config.yaml
head_dim: 32
rope_base: 10000.0
rope_fraction: 1.0
bias: "none"
init_std_qkv: 0.0411
init_std_o: 0.00776
final_lr_fraction: 0.1
Each number is 128 + 24 x the weight over its row's rms, rounded and kept within 0 to 255. Layers, rows and columns count from 0. Numbers have three digits each. The size before them is the row's rms in percent of the matrix's.

# layer 7 attention query, 64x64, rms 0.211, rows 0-63, columns 0-63
164:125152131122130137166111164145130099176179122168166169141113147107126144119148133146117140169103074131125135125118129132073091091114128096121086143150111140158116151129111134104127158118102136
115:116097117139102128093118114120175116136125105121171122131111138129130102098137150150165144103123123143100154149097169153132160084131121190171153155124163137108141170089138162111112114119109135
069:115128121129131111121149162114124176112129116165109124145087098129132114128124114132114087122133106133177159086170090160170147177136126140160127127120101140129089160125142095128131142151170083
079:137155121162107170145117153134153163142144095117131113126117123116125176139128139174135124098099132144154093151144107107126133121140096143129146163098119110145150146091117093097111111095107206
103:154174111134107169161137154135140130138134166124148172140169122133143136109125140143152147182098141137161109150112159148110084144130111120111070108110125101170148115124123110114094160101145144
064:116117182086152107131129100113103051128136149115119132121144130122117116135126099156081104077157143126104154109123100084107121123117136126102168113162118134117126110151130124135175111151130098
056:091071105113119084147112155129130142129109144135146133104119086115124101109106142130172102150118144135098173115108115147120090118118142106175137131118157137114069112158146159127145148135167097
051:122170078151137099133126124110123137132158078144125082125124113138070161139147133091087113126108134140146133148179093132073155129125149118099147145121092117102100135138119126108122115143109096
076:161137161138174146149132141147134140152145086157113098166116140115123152132142091152059128089106125106144109129146098124110132153145120130110160140170078133115143128116100135104112123139081156
074:121135100112119131104133100093124138155134184107111142104120157099152129118099164161161110167141117156131131126110172108151118107111128142127099150131157117139117095098142112169170127118187168
066:127170174144130158173101112162117118118140142128119124144100104159130139152132086150079085161106121126146103145145087112109108146142129139107182132133071122142135116155112106138099107145133143
110:148119089112112122099146164130137152106115111112170143154164141117140101072127142186161127138102101105138161111129149143155129133120092133138079131150132110138108164077144126131149154110150156
077:145177102145143128101106131129143114150108165140123166171142128129110146136097141097155167159131142119088108165126172166156081145156168139115105126122125095147152132140130155104095103156130120
072:120119083124108097103143148107145119117099124162097159087173139113096130120085150159159166138120129131155117108129123121132112154166132144154129133155164102103161140101143156072116093114134149
109:137080144099155116097168098121128059105144136130156133115148141156137085093125140155126089113133110108109188122074151137127122138090138139108125137111106147100107147133130132126102111131133097
071:084124129090125163170092094161140124123112118142131105091073099110143129146096143126114088125123146160102126128142146120116106105105122126160169138080121112114127102120141106172169151109146112
177:149141161120148123121114076123126089123114157073101109129161152151127142155131123114111137111141164114075079159121142101118122121130111145074154125168129118112160095151125142135143088132113158
150:065102143120167141125066119150108085141142111123134129125132136157110141107126120143096141101114106141113158115098104082078168118104135098115174116132113138105116146148119122129120143092104155
097:107086136154150115100122107165102132122133107063100089117133141174126110141128106073097154126114148136086124135117132126149180120111141138116142136124117142093121110181131144170113130145098132
098:104137094147106111136095128114160192148105107197128115148089116079118123142131136121151129135145100135142106116169128146140136133176146147178133146151150132159129158101133150113145119135138102
067:130117180143170130105131150125117102173154077143099139167137116118142130134125131164084136117099108106166120109124118120137174126139128127136115147174116158133147127145106117069114097147087150
060:118130089107077134125074136141115139130120163104160132096133131117130132140098144146193148095154131158083133124100145116145090117136140103122108140067156105146123106110114128149154162147122118
071:141146096116091146135125101115137152111086192129143150125125109130146111099138153088176139145150167131118130153116193146117104115103137142150105091119160119124121101127142137162142167113150103
059:127120172146174141163127120130136101108151129198128121118085084162113140145132142111125083155148121135161127095107099146126137146131165113112125154107122172139099142166094122105101148128125150
089:097115170125159127142114134134110101134174076170115101126081126135104153165150118122090093115143090130123125105134092116104145119125163117125170161135103168121121162146099118112124118131097152
067:123177097124127130130096120129142164148084130171146128185118150132118116125133124089147156170135110123106116134147151140102105121112080132121079098194136117151124155119144150120139128093137149
061:166151082136134081128169132103146101098136124117156129115183132136104122109155151124170113167120153098161136128122122135121149119116138160130100088132141135135132156149146145085140088081128093
096:141146162134180127117137149143112136131159088156095125143112098123156137148144091132088133126106101122148115154135093138098142143165105128127156132161107146110135128155115102090070092156082142
117:144149170111170146146153125140128072103148143134116134143141136173131130140127124169102076151114117088141143109110120131134101170109111123058099115144078133127124130145103095124102130125145128
118:070130117120086138155112079137132167122121171104137131102105116120136116136107143112131074152134128164118127119122148110139115118105128148139151137086131119134103089106145109192159150122182125
061:127142107162095151152162118095152137147178149144119134097103115094144146151143116113099118113116113173156093167138111122081136124136145130136158157084100142147150135121136103106076118112115094
092:136163136118127102111086112120153125162145104148145128163101156101123148141155129137114141113139088116085100126170120106108136092138102139134136154214141132133127158101127148124180109140109139
131:141101101137110106121160176160101172137166068092141113120124156100125121123140115124099133133098100118116136108170121120160133090102108109139084165137105136135101138118138123154167152146107149
097:183159120136076139130151125100166149116106155109144140115131130088141139132136163133178149119138164121130088176137168139143095108144095162140118132119168102147162111095135135110130104124130149
114:197146153120126129144187136143120094127176137082130134121144162138139133150139120136099095145107132112109098147128133138135077119102105137067085163135093134136128115141120112130133116151111149
114:111109152129165138171129131117096119112137119194098104095089108130107153156116139120118083120161114122160136103118091117120112151128173079130150130073110152126110120159101103109120122120128133
053:123142171135141154150121058106156093121172144166127124150079124127119116143128139135123084149142133115104132156093127117093142127120157165131177140141097138131139152112113110106120102082144155
050:093106155106126112180118116130127132113128191151114150107129122096085148136122116157120096123158108112127137140134095078084063122105135130127177113141124115124107125110160101134138117097150133
044:107192173116151122100079169149119125123126114133150145162122111160149130110146133098156142137122107095120098104131121127145198133126109101106148102144147105121151145153097166138110143145123154
061:142141065073082128111106112101169129154107115127120106162121137104154117090159120123119174110105131154121130132157118130156155128163103169134108116175177102140118139124152120126142125135125136
079:113082086132155135165126104116142108130117112121064072086123180137107123136100131166111164127127140105154137124114107145129118118142161095129104137109099139103137137110141109108108114109108177
099:112101089158118138143125126117118142133102143100075126092125135130135136125108146130133166163142161131177149120093129158174147117133136107148080111081176151099137107142155090144133149109151146
138:114155133089090114084132133119132140145129151151165163170111101093167122097161116103132116115116098159090121130168133117132135126128094166134150130173155102161108131146134132145163118166141098
120:112088127091110121121106109111135118124085165162155121115142154101118113090137154146136079110173104113118135106139120088085096138116149108128160099157131110138118151121154112116177095108156154
129:118104102136148108094152121137113159115142087127129101145129159135135073090137134144112112117108107106137172082145092140186156163126127121142099111146098143136093147140131136153148159143160088
127:162171140133118142178137104146122103127134170137140149148130136144154133131125141142139084183120119111126121123137140129139050156104132113080078137144108109166114124156104127147157148129155137
139:138145132156149119157081091112130169126102133146105095156111124128126142162113131087138136141166130110109076130159127132169123165175146116115143122155155114116133096149132179146150104162161121
112:145122128125133077159172147118091092140162100114115114107166166093095156124136127104132142151137116083116126110132137127117123078120130083126110148122136142118126098165139152096138100174093104
136:132102096091135086114117102115098145114087131106122119137181160109120117102111136130146148136148118079086145105145151101141117130124117094122103096172143116117123097112152157150191136123156134
110:117131120128108144121158197159114145132172098099144153120127114116140122116136095149077117109080125158178155109156084109130145125098104117131117135116091119140105149117135078147123158133129117
162:093150113105128121150086143133104134154105170141121175140158116105134133112120110101129186158122129141141139123127122108071114128138140077134116066153144104145135087146138141138134160122141086
081:168136114107111121152173162148104135127142138065125145099160147097127143126130118111106166152100148125122091139145149116116082093114088113099081110140138103143146074136136132144149141147117137
092:149142099108131133152129136135111122126116150131164148137183147127125118089122137155140131178118106096124133110137153127130087150108117086104044103148122119169111128132126126134155176099152154
051:190095126121077145130165091112142111137094135088127107106132132110124130119134114116114126112152190150164153141137139126125074125113138141134100122097160118156152126158149104128177113145112108
055:094121180117142095163124166124092133119144145161113160134104136079088148150132117149128089125138123109116152108136089080107102108106155123118184140121087127138080116108125120133137119140130122
073:150188157091095111095131140129127131135127117142175177178130089106163117111152115104139097118109113129098103127168137108122140155135095160125150110156144104154115132145130158128140147153142091
087:123153107084088116095132114113150130154121150155138147178106117089177125098164114113125146121101100165100123128173123116135138134141096166135132132187160103162108134145138128137151119159129115
098:150161171092127114105134161137100140109149099146189150148131096110114117107149116136123056086138111109104108124163112114106138139120109143111189115143106113150111137129120139112140123157121097
100:152161177115124124113139147144110146110159104132196148159137092130104118137141107126121053097136120126090110138150131106092124144116109155109176130140102123150119129120114156114135128145123080
125:087129134138153111114065103124163071148135110136147099144127167166123120135129135114137141133132084132072133129093146126117150100099136135129133142172123147118117163123109190121132122120101156
122:162094123131081125113148126132134149133126099102146096116067127101129129141154157140143105114137135136101096136146157165178122087121127170147115187095119118120120117088155123123146125144130171
105:153174097164130107118128180095159150147147097184146152137129122126103142108140139134160126150120106113175137119141110163141142133161137141158103120139141116151145177133129148075106096112113126
135:135125141153152129108157069094153072091118145148112118126117136148126124147123144136144081111145170127127136140103132146155140172155134190112136126103122130125151155125115109100088071135138120
104:071102147119112168182094105132128147150112137178126125135051101122144133145119140122114095142152097139125134120131121150122090138124133103147132161089143142143098126108120123142143178138152113
# layer 7 attention key, 64x64, rms 0.182, rows 0-63, columns 0-63
059:151143111174125159157133173149120102133141094170138123094119070115124116106111122151129175109129146164138135154102184120122159111114144126130098112130117099117109159108104127129148101156174127
040:126131107137153141136145080164120123140083161156142122107095156136105101111123151181091143116139139100130096123138104127146132101186141121083128129128113129121131132173137096094100134136074108
041:172128132138121146120163169095115106129147145160114093162120113105132088097161137132153172146139161106165129114146122137143163124100140162113163167130098157122088130116109104139108099116170122
050:106109112116121106128135135132094145143148120099100136101127166163127143123113140128110075118121156112179139156144124118127106135157114121098138143154159086166108158070145165175141138138084150
052:136121095124115121164096115120120142152128099132153144080139117125130117164159127106123142150117115150107153109068193108125110100141138094124137139137161133133144116106100112142165132126207121
062:178135116113162152112135109167105141162116115169135120171115142098151135160100129111088139124141138142139156121109111159105098098157159110108122127175124144134112142118114132145119064085136098
041:129152101109134117143108116148126082126142118175136123198166155117133149114118100106096133132133153122113134158122124124121150141167172129118121113123081113102103116141157122111097095131063098
045:138136119096113106147115132144172157089141151134103132071116169133120067134123120108133098169130140155130103160140127135115148148109096108127162092104158139139118153125166093116124146083100121
050:170140150087139126126109111122117143117131158138103140116066079120081127156115119127120142146120121095120128087113109119089109087118097143126132143139160186165151121085122150095123144121151132
050:094100160144143128094140119107133112147112120160116161125145146117113196114133114111148139097145073152103147100118143104171118125136140147151123174154094109144165141088112098127158126117124160
062:165174113129156125128092136095142132120159093126081102114129089141096138132147105139139154103106162126119092126130152146100186140075113135096141133112125124111105087128111090106131163114136133
049:087139091120091130155156155141105125094160119127161109145105138167107109117131143108162132165077164122136150137141116103111178122136132130079123129117113107150097146070151111123130162148125128
064:143160112121151161136155115144151120122089122169152131138185126147118118132115159115133141137137090142148105133174144155124156129144105143124154154118085182109128112129145134106133152101188079
063:090132157168105099134126154141145148109114144121148097130171114097132137123090152091155106132151128132143128173115152128108202115130116099112113151097119153150107144155115090105155098107109108
067:152168136136093173136127159148148150133183129158102130125137100106128127118112122117166150115177127143150110158097147091155154132088159122147138123124103139127164161102106152134155120159173116
050:143120146119118160108078123157120196119142138153085143130136154093165102156144099148156124127128090139122143096144164125139093128127123122127124130118142185143112096102111126144112116178090129
054:125097136166111125108149193129114140151122111097096132120089122167106126136115129089091083093116115105131077136132098097137114101116156145129095123145123095122132152154103159138158115132089132
045:095129124145136117167136102143117147170070104122147146124144128152113122161154164163078121136099105141088143121100119114106115144166097101134122110134133114164134080111152152122136147087101102
054:131076166144108149110132191129143111125127142153103111135099120127117105124110091076063134132108117125141119094137084122132116123099169166138093123137124137144151136160130124129115094115090139
054:126159104155118141096171141140132141111070129128102107126113125084153124121109174164125155122150092166165142155161126159105121123162080140125129120136095115136122137088140120121125104106178123
043:135123113146126151131105091116150159139138136117114145087111137120141120107168119064121131171130177169122089145139141100117129149100150108144120098134128116162119140115139075151156146066146133
046:130140115112104148148135106123129116166178104110180137117140126111151113131091117116122108099157088127157152110108164110163113111135150101142129139071163126105142089113119183144135093162117137
038:110156162086165108145138170113114113132129157137126132143141115110099105130142130136097126092151117086136149109119084163162107116155109116114162142088109152094131127133122185151093111157106160
049:086132101101096117142168132143144074110153109124175131124164124134147092128137124154134118163132114135097089139149139147167137122148150120149127099119138098093085143106138140172139079114094132
036:146089109165141102108089126106106120128130083103133137126094134123172122166130132118096135117105178155100120146110109154136111078170122147133068119168136089160134125144144125142107117128125121
047:141100129138164108107122143158110130114106142142092174070106101133120076092131127118125134144127135171079146120129080127122079114128138127141112138157118115130089149154110107164087129154122143
064:127138149151084074138135127103144113118141145177126150106120122122117094115086115129175092133154122132149161135072103134137170121074122131128134106140134108139120148152164132112126122102179105
056:133094108130119076128104173123122095174135114148082143104107118104119164156116122158119138122156109124142131146125141119127159080124160134123074115135086109123123153108097139180150118145156109
046:157105158170112141108122160119094109112132138090112145161145126178122128179082115127129112092099088104134100153110104110102153080148135110140131125169142145124113102150114157105126105105135117
065:138120112114136160087120138144145152127116171146099184127105162148157163123099159124107157168148127149113113075134133136127101139146103104128111159171113186134092114144108120151121120131140157
055:150094160126123156107100083164126115128104125125114144114124146075162118136155135137073145159164119155129141093147099149142115128142154107159135117155168127169150141121150094138130099111175129
055:164175104151154138160122074114129145118133117195137125107149092077127118098084119144154170106155165160135133127093171149127144103103138116129122128132130146119138112126113127113119138140157109
048:129122120162109094114116179105069123118124160109097119118130112144134147128140124120162098079135082112138110132120105142188156125106107128115127120108124079097167111124159148107119163121099117
041:106111136119161114119144171148088094164132143110126138161137147154103082154117101118114096137073077138096100088147092112129127128138156103105118114110127133142142151108169149128087136113133108
040:099133133119110162126079122110128134147096134149135138096115095081150112147129129121146170101157109154151134118106174121104159130141141123168149102139117137118149104089164130107143119067169096
044:120091132129137086119094167127138100125122146083118146105108106134137109122140153160092125141104130168122141145160150117117158151175128148098108168121139136154136166146149134110115151178187148
048:097085115171104081145118157118129159109130109155138112098142143138109113130101111110131116133100143120144126111147105092130125112089128147136106096110144080151167099156147142130107185186115130
061:104174094162094101133115121151122125098163109156154112116157129130125092138102122111200135118130136095115105122146165126124174080119155127131144120069132102105118150133126101144139134148135122
039:145062126155140135110121136125110109140112137123114127112144130148103155130125092090090073150084139162126115151107128092117105097103173126141086111160131089145121131143177148102105123143139135
046:152107121134151141122138106176122136175082143119100119122097128124217142165121172171130143124100108153123154119105122121096112096143102115145113125168117119140111165118124130119144115145114115
085:122088148148099152116149151131127132124123128174076129159129143142138109106094118123157119115106119126121125147140109063108126135160117137147085159102143181088117098159135146145133123097122180
069:156123109105117140132122096125137142163098168133094108100096135079208130138086156167149135134076133171128149102112124085120124104114111143140114118151125105119100132116133137123144116145134106
087:155125117101126142131121091142138139171093163137101115107099133082208123139084170167147150128072132156124137096109121108110133102123106133139112118153122104122109143118128124122143119152131096
163:143123100088116128140133122071102129111094118149135111098123133091160173134146133146124136128162108170129167146095124085166116157130109125142121122156098113129097060111113138132115136084135135
201:144122076111120089154119129102104122097090131139157106167128134152189125123071060140126120143142143141133124068149125141115176106120140139109098136113131125135131128128139109148099119122136111
221:140122123041150140115105110110145137127146157108174125148133152122098151128104149110122117186100128116136078130132108132158103127135118142095103140148117198131121115140125084130120135130118117
263:146165108124118092100133097155171174153061142147106154129134134141135141156116152124131115129150129095108116129135107155110137121115113129156138118122105176115151078171074127108135151129096129
223:152088133121131061125089119111142144149148114156129132081141125121079133158151092102131099145080138119092134133115114099144092117110146128153097096111153135115155133150093114113137142172123149
073:137174124108143140135131117120149132131119138186159108125141130083109149158163112111162144157132134100121126113120148130159121116107145126132122122104060192112155137106080081120128142153147115
050:151101129144157130133118160129053083130130157135134106124111123139124114126134132151125146105128102095147112111080078153152168105132129094077134125124154125114075119141154123125111114089106106
050:138163148173122131155148161111190161132133117176105130104140075126139136107085155137096164106147169132153121167112128140129131131098093155156118142134087133138134115132110168134124113126121136
034:108142130129122143100126114121138116167132153122101147162122124125160104173168149150176138114169128109128135110133155141132168145141138123152172148103077155096114128096153143134115099069155103
040:141133131126165126098155090142135167166161128111114163144111143162143099139151155105131119108154143128079103121106128153111131123152138147157193182137127142135132138149168172122158112103132115
052:110149105092140148127141110114103122149108108164163122132120161136147146149161166135109152123160116089119135138111086137148143120185106095109152130161084147126093087114114125131144114066117121
062:111165126151100097144106131131141135099170134155145120113172122141090094121104114079193115130125151087120099134117159114131159112104137133131146126061141104098139114154145124156115153117136127
063:133165109095163096141118123117119123125130115096188126096138096118118155160162132116098135134154142123137144119119146201152133133102139116120159110156098075158132158094113119114129140155128092
066:145131112089149127119131076157127132167084140117119123117096129101201135159115181172127163130096114142123146106118118143096122107137101123125131130163110095133112163097126117108138121155126098
069:105107120146129095134148135116101132090128093151115133127143128163099148146183084105162092120153113125113176156124150095123142148160141112128116153098142134099132116137141146140132130078151193
146:146156103100151109140114090133128133150109143090156117097109118095170141156138155154114150135126131144140148097117132174129131110100124129118159098164113069160131165095120115108132126170136076
181:115132111098149081133136080147084131158125114142143148134135135163131143163170130140154109124120112122095158134102155141116153110202136090113136150120122142100131136121152118134161106069152136
204:134130111097118119132145143142149146085126110108094119120138124152151164106125119137140122122142128142162158151169140124114129142139109138122137162124121141133124198109114164123122143213155194
218:160166115130108111150119125128159121149154135184130110112145105074126123120089129153167151137145129139152116168095152140141176104097136136124137108129076138110123149129112114106143119142183088
248:140130152086112112111146115098155152134174161120056136152118133152136119116145131121164110100171129085163121111104121152137133136098129145103175183139114140129122135160143143125129127083117120
209:131156140131141190121127103139143147105105121178124120146152123107140126126177115123139180127142130134108154066152160129125094150136126114147145158097124195122132101096096110119131132134149150
# layer 7 attention value, 64x64, rms 0.211, rows 0-42, columns 0-63
095:147100148158116149093166132091133082117099149118149109147159166104142090102122154133128102108149089118145092131130159108107158134151145092178114129108132118132126135147080120101147152120094103
081:123101154138092143096041161143178130106134140134149098112136135114148143115142140160114108156098103111109161137156115130140155174117132088154160138134128147131152126105165133122139101126116147
128:178145112119181139127080140110119131163171068133069116106116124163120132146154072158107136112099108122147091104136128138116138132147111142087151113147105131113140107120131129134132111145116138
107:084122127140087119147151102119134116132059163105153129099106140122112132126095165087155099136137137179103155126115092114143101142143120101135135134110147163171139155140148125113101116121153090
082:146132159108147133094101143126149133131116089089067140112143155127120077160136116173128099114146137162134118144148081133143130108134165117107116115133151133118133121084150067100143126141089119
085:146104144120128121125131109142163078120114099126128149128113160147085143139121110134113158111134152116131193135105140159110196134120098121124120140171087119175098135148146139113178152145131123
077:114119109152151115120179121127127089129157103135123123115142101116149122154131120119117175099111120121114119113158110175171111137102157112104189123148114122052118110105129148122143128145089158
103:100106105153092130158162147148131104137093180109165134126124129123143116135097168080146103161161134130119190133142148110113088153154164158172139112107139110155137133137135140125131138112151124
091:142121091094128122180072122137116171160128109092108121113105145130130164121103102167164154125136167112138153112126168134127127124073121138088163114123140133114096115113085125136142102123129149
083:119139122097110145099121140128117132132129179108096133084116091131127148145154106145167144159117128090175146085135100118113103129081113078151120092125108121112133106096152138141143120127179160
082:146129116124137108173152124151186138148126172121143109133116102145128136115092139135139111126124169135140191140085181105106140135163110124114126163140181142098143113102089124130144105113135105
088:139150120108104160085093128115173153100122112143127108076135132138148197133118080102139138167136136162114122107130147118165102120149134159104165114092095121127154133144125130145147151136103116
082:142156124122112134111103102104116078139129110126122126145087118135100143141141149198102106153122116136130141104080124114161131097112132164156091146105166115183120108128134134171152145139153097
095:117100109143107133152140113134095088146182132148144147184126145102122164118142115146119144112146141070131106120102107120118115157139106155085106114163108125099112165114100150088115129166111107
077:158130077104124166108123133128112161095129151124136152087120135135124132162121107103138133124103102119148102091057141108114138171095116128118164108145136167149138127121117128108145180131172148
109:095130128147113174162186119143125167134077161130162140164155148149120127148130159111158104157104150166112149127139152146157103145115090128147166105133148124135116117172150108153135131143143147
116:101122153136097144139198101151146137113098153131157126122146142130148115084111148063147126138139094149125176142108128105140147106127151119150101106125171120120161121088145150135134129121122079
076:125144095129074151122178127139176100152072130149107109111144164146096132125125126132130109112135117132138137112073160100157121151130145136056113145135142105117172125135146114155145133123122127
083:135137117136093123086141112168140126092137138119117135133125168122131158105143161108157131133107116155105134112092129176108110183079111097156152110126144155143071114123110106150094159113111150
076:123101181101114120130133148128128125148155121112126120106124142122141110119108169157138131151116124108080177143166152081086122149140140150107143136168113135128146138138113153135060136142154071
097:120087127152104162135114103123159180145107146117160176142114131104158125130135153072141101148122184135126190111129178102137092106122108149137115134120122134136143136152122152135121126098114109
134:173146098127184131132093143112125152146180104123092129093132094112124133140144103192114148098118130146105107081146126119127142125144130157080134123140104127131145096101132101139135147135120173
096:187118104142100133108081132151141133147142097142125147084134144178145099130145125142132154155127095117098069129140122124139135161125110173142135139143134116081095111135099071137140135132111121
079:168145116125142128104112126142089172156165177120117113127130087125121131156101106175138123149146130097152098103148124106116188145167150132121128154137118150090111096105146133105169141115118154
085:091125121139112115120151113144113125173125169102168175105164100118149125114165137122114118152136139111126100133138090163138090124136091133159142089106117143131156143114111168161158110085170133
084:142092085131176119114116159131151100165145112170109050116152130125120154143141104180124145127099155118147106134105148109139110134131126112124137140113136133137166113139103161146096148120167102
087:118092149123112106148132167123145105132089147140089127100134131180072128129138145183103159119113110139129080068096138129107096096127129131103153147134102105104131132136122133114132153156108118
092:113136132146106122106145125088161104101085167100142142139070091107128094073113153126156125137126137086139141168106113118106136134129098145130124154081131147148139164126146131142146145082138107
070:132083164169133095167178162132138124133143129147140139123108145144120171137133124142107142142096106154156096135145144116163149132138166126135146118098061149151142150118155154107146151137079134
075:107070100126111117135128099111133136120086189123156166152112123117089132101102138127141160126156153127128150114129128114129076152140113137113117095099112144191127165138157125148152130154138100
086:172112126090088139119095155139126175150173160107116109095152131144102172120092126120088117113116105124153115092144169139137125138125165122092149129121122133109138124133149121132074171126156124
071:147138151114110138122158130112084157144107049157147094161141069161122097105110133114120144119106158108157168128113131159129134126139132103116162111142160109119122123144110088097141109113108122
112:171138106147110096108082139124054097141157122142106126151136158094142146115114150111123114101140140140119101150163086157119076114108110121152129130115140136089131171111113140132116126101160104
104:146139158138080140108158122143125095103119091161115090134152136147078140164093127163138112106130136143130144129132127126122154160097136074070125170164121130096123146143109112138137137164109110
119:172090134120096109139152123105112118151114137169131135160140116146103124136123116140148129158151135108132066164073145148130168120151130172112123098123126093108103131098124113126179169138111104
106:116124128133113137150105138115118179105110101141109134178105123149117135084146129131127133139098137166089150120128135165138095123145097113072166115136126121162101118157108125076083092151101139
105:131133128146090154153116117091155123100121166133132139111115160151143196145174107138140153112083151103146131112117106117121140120112119099130126095152081139135100165130130180079131119142113110
102:130140132165131095125094098087081133167091139122141130119133076103108094129123105117151151136127154101139122156123113116127178145134064141085103178147110132141095139121120125132136105120150142
103:131143115130121133105148119134153103139103112154111149103177164115121137142122127088146127120135114127158093141081109153133104110115111122093130113121161083166123102138155124135095179120203105
113:156139130122063117153155112134080164152140139118128127086150151146157083111114148090121096125124104136142108156075194129111146149095133116119104107113121141130128131129102114137109104116134100
106:121118119131126132089105132102121148087150184101149155114192126126120169120138191138114117149105134122099140099148150140128121135148145134127142141120162155171174104085167122141126129128143109
103:141151135123122139164129108060144126087142125102143170103116156128168097139133142092154145127141149156103130152136125144101137086140142143157099103155148140108118099103119129128193088139124102
106:122148149094143128102135140174111124136123135121132128127126160147135116161169122171137154157112158128155111102138129106139098160139145166176109143140156116090141107118112157146064065134145120
# layer 7 attention output (transposed), 64x64, rms 0.184, rows 0-42, columns 0-63
096:129137120129088098153119114123139136139126142127094125125148105101145137093091135130154096154139155149146138170103174136126154098133127128117064120101161074111116139136159099146149121089164089
076:152120099119115108117142119107131170118127125139084128111086141151146124057140134183138165108128120102122131172105113098120181115152114124154132153156104098151127140183130129115126126108124105
103:089120114123130131126155147132123140115088122127164135136127130136140114115164136117130154127214121119165117099158097105133165141130118135120204136117128184109122136135111148112113105132105173
102:203182130126108135108152138111119105147146125111162107125155121116078136118125148106151127149075118139123114101108154144104128119128138134150051111128145136156144123147129148149128127114118081
086:110112121157125166142100146100116136124079109123175136105113132125132123108145125126077162131134119147113113157148132124184201131102114102140166134116111154129126116150112105134148103125120188
092:062184102158127118103147141102168151098127136106116109142143119152117113140104141121140060146088125134125100137129126129139105142141135141170127107103147128126131057102127154137134148109127114
076:119116154067177167116091129163127142129102133111130150124092114119167115158118165145104128147174122138147132147125101092131165129144145152130121140160125149111110149138127120135125161161126195
104:172146106116123107131129128109146119129181139149099130119125114100097122147135109144157076128103119115136099159103156160131139099146124143139059096142117149119121110115134142143115157115124048
096:073101157175176137107159165127134107127124123123098138161093133139102113125159104127082172127134092144124130143152088099111121154152106134095167146146116136124139128129091116093128119131117159
081:098117135126158120156123115148096153114139087126128128148109138120111138166153095159088168126118136135127137197152097097095128167150126147098161171170105154125115108125106112128139101146107148
065:150100136141121120143130167136120110110136154116128137143102143144108120098158081127143122172158082131077147139133098114125081115153149134146050079089137121122118150117135124161147134131126124
102:097096171181144131124136117140145109113114124149099090145134122183143123122146136119126175113132113109156162129129107183103153120152126100126187153145112138127117170163097135111108140123099133
087:106123143081153139088113132133132123126124116100204127124136122148154121132120120102154154126081170091111105134138115126133102167159113111112112159090136084106125143171082137137114139099121140
099:113139112072128103114128141124126157147104150135105146165151122140084156161073136102155085141156143139096149119143120143124079097138141137133094126102119140121116097132170155126115159105167099
091:121083113131143121115151153094109103130166095128093112149122118121131102151135112120097154109124102133163143146122098135096116146185113147123202150145123121144108165124127118144130071105106156
093:175115128120135119112095131108123102143146110147111147110140127157128181133122123150116134132065103122137121040118118101100128116146101130129058115144153125115134140148132147123114121167100123
109:199155109165118117117125110148139114127122146126136123100139116090124143119104123115135090141092150091115101122076131130090107098138150166123093097104168139131111100141166138147150149109159100
062:128140145178137140095119138145138089162104130129149094124127137116148135127141137132166168179119163168142159134114123157138156148174081153141130100123126155140099106146150175125136118107127079
091:167112122141155140173151150086103158138132108107090075164104119082158158157100100151101146112112118133123148125150139134072146142119118153143133133148137109109167144120131118118141107141126174
069:172133116145106098114096134155107145114146147165154120144108147100076153168145094119156115081154141117150120124133132094178118093154140082165084128129141120136159124149125125143135153136135114
088:198114141132127102124117137137113099118161116162120114141113155146119125102085088130108124132044100123144114162142101177119173135105109108118144131125109147118138127096118097104129119127137148
148:107093150112160159104124146135103139123127115141121122160115149164159099121176118126092153129207130118130112145142090153141152148125136117118191153135107148131127139149115107110113102138102170
100:086104182111143146159116152082141184109089150126099084148125138110150143106137110145109152097128114135160146112135133103159149130127109130118162140156113141137136130088112104126134095108112179
085:120123167117133131143088157113106087126125119157092165122108130135157124131169130148124177120233117097134149146136092120134122138139151111106137126119123106122101108094107127136133112099128119
083:117117138085132115137162127123104110124137111173073174108148146088087063089094091130139100134091138127112127111107149118098137131112159153139091129112148118133118106133155153127116152118126109
076:072163115086095115147145095155134094124133146098148119150097142150122121122101075115137145128155134126130135167130134181171123154163115164115150151133133110140134169146146146119103090148127139
081:118146144169154172117121112171123125131101130154149141169132125091150173104111135146123128124168143167140135131169149113176168114171138117151124119112114144152083124120099120123130133164104168
102:209115118103110113169123107119111118144147119136151101101122118106125099154125111121153105145114114152109133163107129084132118116138123072143119097123127074122099122130113139155131126125163068
079:125155091129119123133137089120169079102150145118128150143115158113108147120084159103162108144170112107094094115108121118131149092077138126153123098146164131123133096151131139122113134096124073
077:162186122165122132134105150165137146167150135168095088153138118097116126157123080113099107122053109130083106156133136127125105110125133128127118134144130132136093106140122126102097146120145123
086:119119140216140124123153112121153097165113119196131118163105118147116130155132103165130152122177140094125130160138130141110114134154115108123172124138104153147136144121123100149108112096112123
082:131145101149129102134143160123145142127122158096136136095136126121122143135092139146169069158132096172115127066109138089124116102134157109102081122102107142125155138139133143164128109149136074
113:089143128132159121050147143137171128076114125177088098127134103169122155136153100117101119143171133126125105114115124140117144136142126114109118120130124094125070149097122115120130119130118165
102:118136122107147126173142118135130174157121132148116151161136148103155089081168104103112128126170110108145081158117136123103162120136123146101188084122112131102098147155138149130091132124126142
123:117108136089135163135119124170088124099121111141111113129092121092126120089172114146094175110168119103115134134148073138109156148125128119140162173157126138134174159145104101122113133136110150
110:115151120150132114185099109133155104100149147115134145104136137099141096167110112142133146156113163106133103180116089132108137123154123169176125127141133112120115124093151151178183124102127120
109:159125137115156140153107183133125089141091139114107140163152113135108118154149123144150089137191145098134139146102153119176124155112144149120112116099120129104186137147134140182141141129120118
100:097087131159146118167103129156140113077142138142106116151087152128100182132145138165125141102139105132112126127130140111137101115160120162142173122128136156161123129173162071123127132144105104
107:107120123150163137087115121097140135106176129115116153158091166154116126113171114146121140133151114112110155112181117125097152118103160096142079128156068125081138129131118130102123114142137139
107:081146129116156164090140112131146120119103119122149142129140116162116085137143101173121152124143096143137106174143074152153111110154146108134178171124129131113120101121150144084103160147101129
113:144139124099105146140145131102166114122149091107136078118125110100098135149104121112146098102120116162121135074134148183117106111146134153129093086116158112073133140157142165125138157115159114
096:115114097117128161139127109156140073149123077121138087157105097134138156146127099157174148110155202097108138117120119101164111151138136126138109111120124136163121123125134171098107115136122139
109:213111091134120134132151124110147125139138139131096132107140069150134118121129132084158069162105113156096141132123135120152135127119157118139148095114127135184112131147164124115138157114140129